Weights of a small GPT-style language model, trained from scratch on English Wikipedia: vocabulary 4639.
Each number is 500 + 40 x the weight over its row's rms, rounded and kept within 0 to 999. Layers, rows and columns count from 0. Numbers have three digits each. The size before them is the row's rms in percent of the matrix's.

# o: layer 5 attention output (transposed), 64x64, rms 0.193, rows 14-63, columns 0-31
# v: layer 5 attention value, 64x64, rms 0.0777, rows 15-63, columns 0-31
# q: layer 5 attention query, 64x64, rms 0.135, rows 32-63, columns 0-31
# k: layer 5 attention key, 64x64, rms 0.153, rows 32-63, columns 0-31
# up: layer 5 MLP up, 256x64, rms 0.211, rows 0-2, columns 0-31
# down: layer 5 MLP down (transposed), 256x64, rms 0.0984, rows 0-1, columns 0-31
o14 096:594517425547459422478539502534563487558534540501491512530504556509541423517475463485392506543528
v15 097:450467419500516552447574467556481491551483528499487540441511461488491540549529492488528522469457
o15 094:555528580577462465470533455512535440423548471541449568567476514428545446537456503481460486524482
v16 103:518509461518484484477466474540465437489472591457502514557512432566492454532536554522515401488564
o16 102:570560490504474546462472561447529506513432492453539506443487507497545580522445454526501524528508
v17 094:482560494530546523535559415540438463473421480489510538540532431476494481497440487528505531526560
o17 106:545452524458451540486472558489557537570509456472500404464482524537477579486500475503454472497480
v18 108:503458548558476535440488558531510461465510505482486458495554446569533476490567570446475502523434
o18 121:522471474532510490509546470492481494516515451521465587551465533538461482481492499469532475488539
v19 119:499472499505534484511548513401478514494486515417508505489436616477465573536546489523525519528525
o19 087:495480501501470457545396514553489476483525489583509502517500531453503428493428552452521520430501
v20 110:436479623541465477455518512565471496531507424521491508505588473440468481538505558499549457511482
o20 108:558499494477452533456480477479581606549434512467498504497493504546498544557462427481492524484520
v21 078:453579486410481438451457478560458501467487478449504497484526571530553467602487468496409511521517
o21 075:563437503459541549535481488491434450518576581463487466509478455513447493442528464553555498495454
v22 084:499541443529598468554474526503443465456500471489432571492495536500441499504522541539520505519473
o22 095:548529521466500449478486473526536427549538547485524488534495535431537483526468446465450470545516
v23 083:520515467483478526543442449440505494487468448503509469514570525525478457468465541492417520520426
o23 076:527470499442456406486454519524550555503453528453519446461498514473554526494483517483475537433516
v24 094:456484455419520498502457506579449417487472505510456474476545526516491519456554559457545498479430
o24 085:590474543544484461520459546465552536491543500484501519527488483435510479474468483498501471534528
v25 118:478401525476534595470472487479508494508485488507541458556426488571506481496473498498516572487475
o25 094:516532454530499389475481479498526547491544506504435531550510545488512531587494523507491509523511
v26 123:454421463468488494480511535447491480462569516508555570477446451506470524519512525473426494498437
o26 121:572549523519484515503476426552519437465498538478417512514525561426577530565504547531488477541484
v27 099:535585481510438473506528441517537497456548474456507566469576482527433464493479465453523476507507
o27 081:562502515443515529454505505523456451524511492520534414519465473521579572503533482507506485497524
v28 087:505572457483428452507508575515490540533513550475532439421508450460487453529508414437576541531502
o28 079:483488498510481495419464515594478529535494450552583543508565486456486530513520452612447497441473
v29 102:470573532465543493522524565509507462455455494455517469520503497594462499444539480486523573502561
o29 081:494483475527528458462527469481541456566534514489522534530541451473455471543469473518487499531470
v30 101:488526490550438490468496481508538490453473509506536372506436431430457529536509518566523520468484
o30 098:446425567479545521509511477455420574551464480494512557466550486534542505513487547474510488459487
v31 090:456538519477500442429513483498511470418495509534465502530407426460465501455502530465575525425438
o31 076:498534466498554516549492449503490542564460445468555464491538543483532512535497504455415459511534
q32 101:459470496565518418568480537510524489586431447493555489488495507486536469525540519437439550447508
k32 100:495491478600491468508528481566563499485591601467538436532511542522455498499505458540517458504524
q33 126:501501516483520504498484500481515422459465508454504497463514454482498490501499457499544564502533
k33 093:482461480502532474511562517481552525571433449480440571456492525466522496553549506409474492516482
q34 106:454476528534519496473502489447534459489414494442524511513541473476474506484546466506496549497503
k34 101:473456563516481454494569435469498478447457492462534524473534544570473452463542427522517557446512
q35 152:540520507499521520470514509539561429544588500444588407514513453484496536501462408497541449545487
k35 206:602502463493478548486495498522545420438615480526505422527492489510528529513447450519494477568546
q36 074:493459588485536482511500467483540427520518466457518463538556477486518532448549414506553501457542
k36 271:381495541523508442531514479467466561565402517476482547500553520503456463486549523503507514445488
q37 158:500459548520517489509502507458443525484389467455440542499543516472473452470556524525538538420525
k37 164:596492435501500550496483522537561456475607510506507420520478474472534533536440477507479454564519
q38 101:484496587498484501496551487515550467437559486483424508447504525489499454466487501517433507575478
k38 096:530455499548482534538512466552530522480534496477554485499438458563504531481580442463485444497469
q39 092:489465554513478461445474459529480581525553555500571511519535515520523508481474507487477451516498
k39 078:547422457415493459542477497531520491461538491559564473479493479419442511548506531528518457487526
q40 089:517472552525488471473582515482545447472540515500463453450503485554495569487495523585500557442509
k40 077:556478450471516501527555486534471477603461509507508498561502531492491565472559454534517496526534
q41 103:524490482495489481488535507556526552523492468419475462534480487505465524498541501511458521452469
k41 097:450524541484422415521488441475489492429484521565516547563536482395508478496461524540495509496478
q42 095:577500444461509566495501483441470497460556516489452467531556480514485502474473523487468511573525
k42 086:456482498487460507520538485489565445538503415446466554415462567418501519507518480539514522497453
q43 091:483494366505474570477464496490584496523563558432508521489453541518503502470514428488462476525523
k43 075:533516547458481451460582485458502511448445450459488527539485531563465529534537492525548519524469
q44 118:458533492538507607492583510423574478511489549460516496499554530567473520518520495456509437488471
k44 095:511423541509491472497515553467477446506493525566458518519577529529481463474557514455493512504414
q45 098:533489506526519417504532593491537414489482529576483504576513551520523529513453432523458497530482
k45 083:549419418553589520464450385536502521465521512490487464471514522487523550481522505493534532502546
q46 092:513499451416564479543494505529434517562526534485485459492475490570534571462558498470485435487511
k46 086:575554495506529447512577521495457525421493515582461512469520507523561423596489476505502515466546
q47 102:465425532475526474499521539480507495471571508515478474476472540458483513596518579482470508445464
k47 092:511497468505582476498497515568527447474474454485520485528540433525580497463481420530424495473504
q48 091:521420493530456448538459526618526530584554387500437490543491513487453518458523493529442514472469
k48 089:483471474483488544472565426468457508473496485437485546468459457499511520517506493511459514498598
q49 098:496455412541552444505538534511503580502557528536527443514506546479490473562456420551498480493508
k49 088:542396477477506441551466458547474489465546402498518578557488489444536431501529517584487526505534
q50 093:480398488512477466558481456516525411494480450528461517501510495494503540571527505415534478533470
k50 082:545532522533534526464477511552506480491547580445497490560433492542539531517521451582508488491492
q51 096:495524505479488485408468545478479480467506488498607520503534401578507500488495464461476543490497
k51 086:596499487470524533528527546503542491510564453454455538496505466465474526472442521444562495524556
q52 096:523467414534516506504414473552581556539464468577504461495541461465550488528556530466494477448456
k52 085:534488610456516433466534551573514459433542544495494472487493480419467519532494462521514499548508
q53 091:528410502475464473443459478501519533482497528579504541481486504573541459458489460473489514454526
k53 079:489516441451510514436556445503453501503509500492482450550431446495529568507523494481508448600552
q54 086:464535507465525472502530512479446464540532485408453407509517497471532493450508473472522479581462
k54 082:463494506491473535440549428512519520497443455587483536423525528517516492541538527378436497439516
q55 098:497501532508541487460487573481528516500485451499499496425404488491539526501441455560482533456506
k55 081:482429452507487518506486493530464642572489459462513503528469560523445448527506526518478450503520
q56 109:532465589515505521533517469477528542505504474473488581500489554464603491488525500450477561452434
k56 089:512503481583537497469463496497531480453505515461438453530470458477408542432508535499493417446500
q57 101:501515426569504518447472477522448450518517508541476447543537429450487508513563427547488546551458
k57 086:510443471478544492506479516485548514454500460530583530535449476428454579534420432478529617444482
q58 087:441538499514457491541491477476489451474448446529545442500487520511622528453489481530482555474590
k58 078:519570514481538570468487426493521552481476506516446618497509444529507524537537473504494467581434
q59 096:510532521511471502492438494499527493548485550529464426527565448537483469461446499435461579454457
k59 086:503518478475520510479555573459522522475519540491562494499492546424494455490516461474572536509499
q60 089:490467510488531553473502472498502500499489464570489561575520488494456513546472428509477475517529
k60 081:422512457423548500546457563452501516467499493457476511515540504568515496462503508534527535557465
q61 087:532540550582509504495536493488458401466468490509483595478497432504457530525485503502513541497461
k61 081:480473463556467522530523441494466510588513572480503517474474518561518491482450497382486518444524
q62 096:532539493508435499529411516530504515482591480543478526447586518450460474528429452517460469520404
k62 084:465535474509484544523512506518479479482426497410513548529489465501491507537477536424495561496545
q63 090:486494511551573507541484431547507540549495517450535521460423455498512430524447514464468524525484
k63 087:447449474486501546546563442468489496445521501465498500448470520501454478423484572553546493543404
v32 130:526447466555575506482496563492508484454502489564534543474440490513528462539497523599479483417510
o32 138:546471440518501461468538500524545552491461507486410550522505506473510541576514486417515456552533
v33 096:468449517445501537543503450530466512503471511526468416549608548514576454478459514549499520513524
o33 094:476529424566587521544557529420496480501486490485476464506516500509488430495519513558524583423438
v34 112:483472496479519491494519479580502517500493472562553443488565483431556456425534419453456539604540
o34 126:487513441559588542452535543498443480487507451460504506516534499523487507529549515559541474487486
v35 079:546512604460489492508592466527469471515498447419539459497517453501500487553557465478495483509463
o35 076:499540513394476526510484510523515430503539518512537449461522533549531603469505488555482468540545
v36 080:526547470396536543425399503515528453551501522488551496428452556457483503506485520532490487461511
o36 089:503466540568467399547500521463519508520544448526494459515486520492478369460489494459522527486539
v37 100:476512561492482489564560400549472509537466464461524474522461520485441437559461444550544477494553
o37 100:523515555436486500510531504522553461562492530514527469483397480513486559485484493424586464525517
v38 098:454473549542454506478552505559503536539546491553508502520477455551526457486458501515439584539548
o38 099:539497568548517513577550494439518472491438527468464510521527525488496576499549495469581498503456
v39 118:462576516494538567521452502485504457484408513442488545565535494497492513576459570449486524455390
o39 106:491488525454467475561472568521541572565548501532515542405598521524478477496466508470425499480439
v40 103:477561521441513493511482458449448544514473523438490505475514463533537467455499462441495524537546
o40 111:499545584556549533445546481498541465509489511467600483451481485509530548511482457493491438472467
v41 104:500486480523491515460548606401520529464567502485528566476441534487523549466505521510508542530480
o41 100:536504486522494374500453480560505468468571536481483500505529542449510496548474469569484445554525
v42 101:503519436463457498539534511478462470465548553520497456461625517491480506461498414433451595564480
o42 117:468507471528535541461506436517409465469454435598526522539501475500564480547497515534511506548504
v43 093:496543556453465467585425497510528512549520496465485537541512519498443512508463412488490491521486
o43 113:450488606522523530487458484499526433491499491511517558484515482487497419452473484472543508523441
v44 077:574569448468529513464489549535507438501526421454454500479508460528527456470498478443461504489467
o44 096:490490461479521482528434508493457433474541420483523592502551495490557429440529501547431539481495
v45 068:500534523460446558507491430455563501513494453494423479505487539509490495471551597544553389457495
o45 071:527470467466525509524466525516489508478463593454552467467471470519469457451497460475493572446528
v46 106:554509530501556480534508459515564504491539436472464500495427433571522529562494515488554459428487
o46 112:508476480503425504491512536476594483549485541423480536446505520557459551391519440509472529500488
v47 116:526467559502438496478600596497531527524490497482587411531511500516552449493516495492499456527513
o47 113:563580421430554523492576530437421475481521540492470457499557483571473551508518509515461471454513
v48 100:509549489473508490520545446525493521501499405590489462477523511442610445476494551511494521523511
o48 102:547507489509593527440533477560492485529455544478496540497429492444564518535570493485524443465489
v49 088:462579414479503481535541510475525515471508556446522439473482543581504547509503533488532550501561
o49 077:583491443491491530525542479466485566565541530539509424485445494536518556547544469436512469497572
v50 086:500500490413479559515538479516549515527495482527484557525543522525467538519497459562469434483511
o50 093:530524487508552538452518545567485467552454548433535453482532501570489552541519413393542479491524
v51 093:499571507489482536470586519532523499513544534455529444498564469508503480576481445451496535514398
o51 103:523557506488520496494568540500444397505547523541526491501573533534493522476563437552444486547475
v52 092:474473537462466466471484489485455463526524457535439502538582523507469589496500436525441525491452
o52 104:476508458519478504503486385514492508473407484594502518510499501494550492528429531479510486539517
v53 098:493502475519518549538498508476540483499477467471613514435464535591490532502546542494506466458489
o53 109:483497511466460504493478551486525526517568497477489519495531453585463474478481477492437544417488
v54 083:490544490551498514485425495533558493541483539459517460456433502532422547526489509499485459472499
o54 082:536477548458472538554529496431545532458482572520497513526518515536426447423526505402535500522521
v55 086:551519453421426440477528504522538483485534517568442566528477479429570461446471546474522486482503
o55 097:524480557537474477491472451533421450537469445512540462525434500440504453474492496507457521484503
v56 121:474443551465480454556515533507530467491504501483508488569559527515391509529492387454565487454472
o56 127:468526511480485566536471491472529477426465475560493496532532481490555518453483497483429516559550
v57 107:538496491464463446506518541463452480509507518511475515461459583550486571596422468517556497372539
o57 125:507515500480439432514513464517528484579474529509474514468429538540558478520471474423475505492495
v58 107:531468346521608508438484534480491478482500483443464531523460465522513535503541540537524452519490
o58 108:546492397482445454491478497559512509483544436563458483516506523460484510516494472541512490570522
v59 074:543568439572488498528551470490491521544460528509521402500521469571505442551527500518575483486527
o59 085:509542420440506520464538548484448592545514496488528480484460459570454522469546482491482560475525
v60 100:522534507515510482450536536472446514443462539511516464415527448464567497436554470459434522532479
o60 107:470576460514596494492521504499442472487567551456505493477547509499527500563489516577487483488493
v61 116:481514502540505502556480491517590493492509533483511467502505505618472483556518470594523411416496
o61 130:521484479519495557475546537455532496515505546510476494522508478539449498512531371451470523543534
v62 118:521479514533358412465475489524492485508480426538493456520561485536470519504522482496524469511495
o62 120:485508478467430542549466448484437571508454476577506471523497477510529568508497501483489495482558
v63 111:526473540498490449511446485480525532574453473573537493535477553531498514529514485545549424395506
o63 122:430501467548483465461508542496528599553501488493500465476414499516486481546522433452465509443538
up0 094:456455511500455513518529444431469467571540528482481500500503491527484505452476401502496460546536
down0 097:547535520494445555509559413553512513440495532493493559541499550399559450513470460510554499514502
up1 096:510497470503557483494544510513539498431497468429598436521461484522524534533487538498494539533492
down1 104:419463542497577476494528491483536528537422489493427615458498494428504522516526499505422537514488
up2 124:485517528546518458540505481460505494497466498484533523469531496533486544527490542481409423620493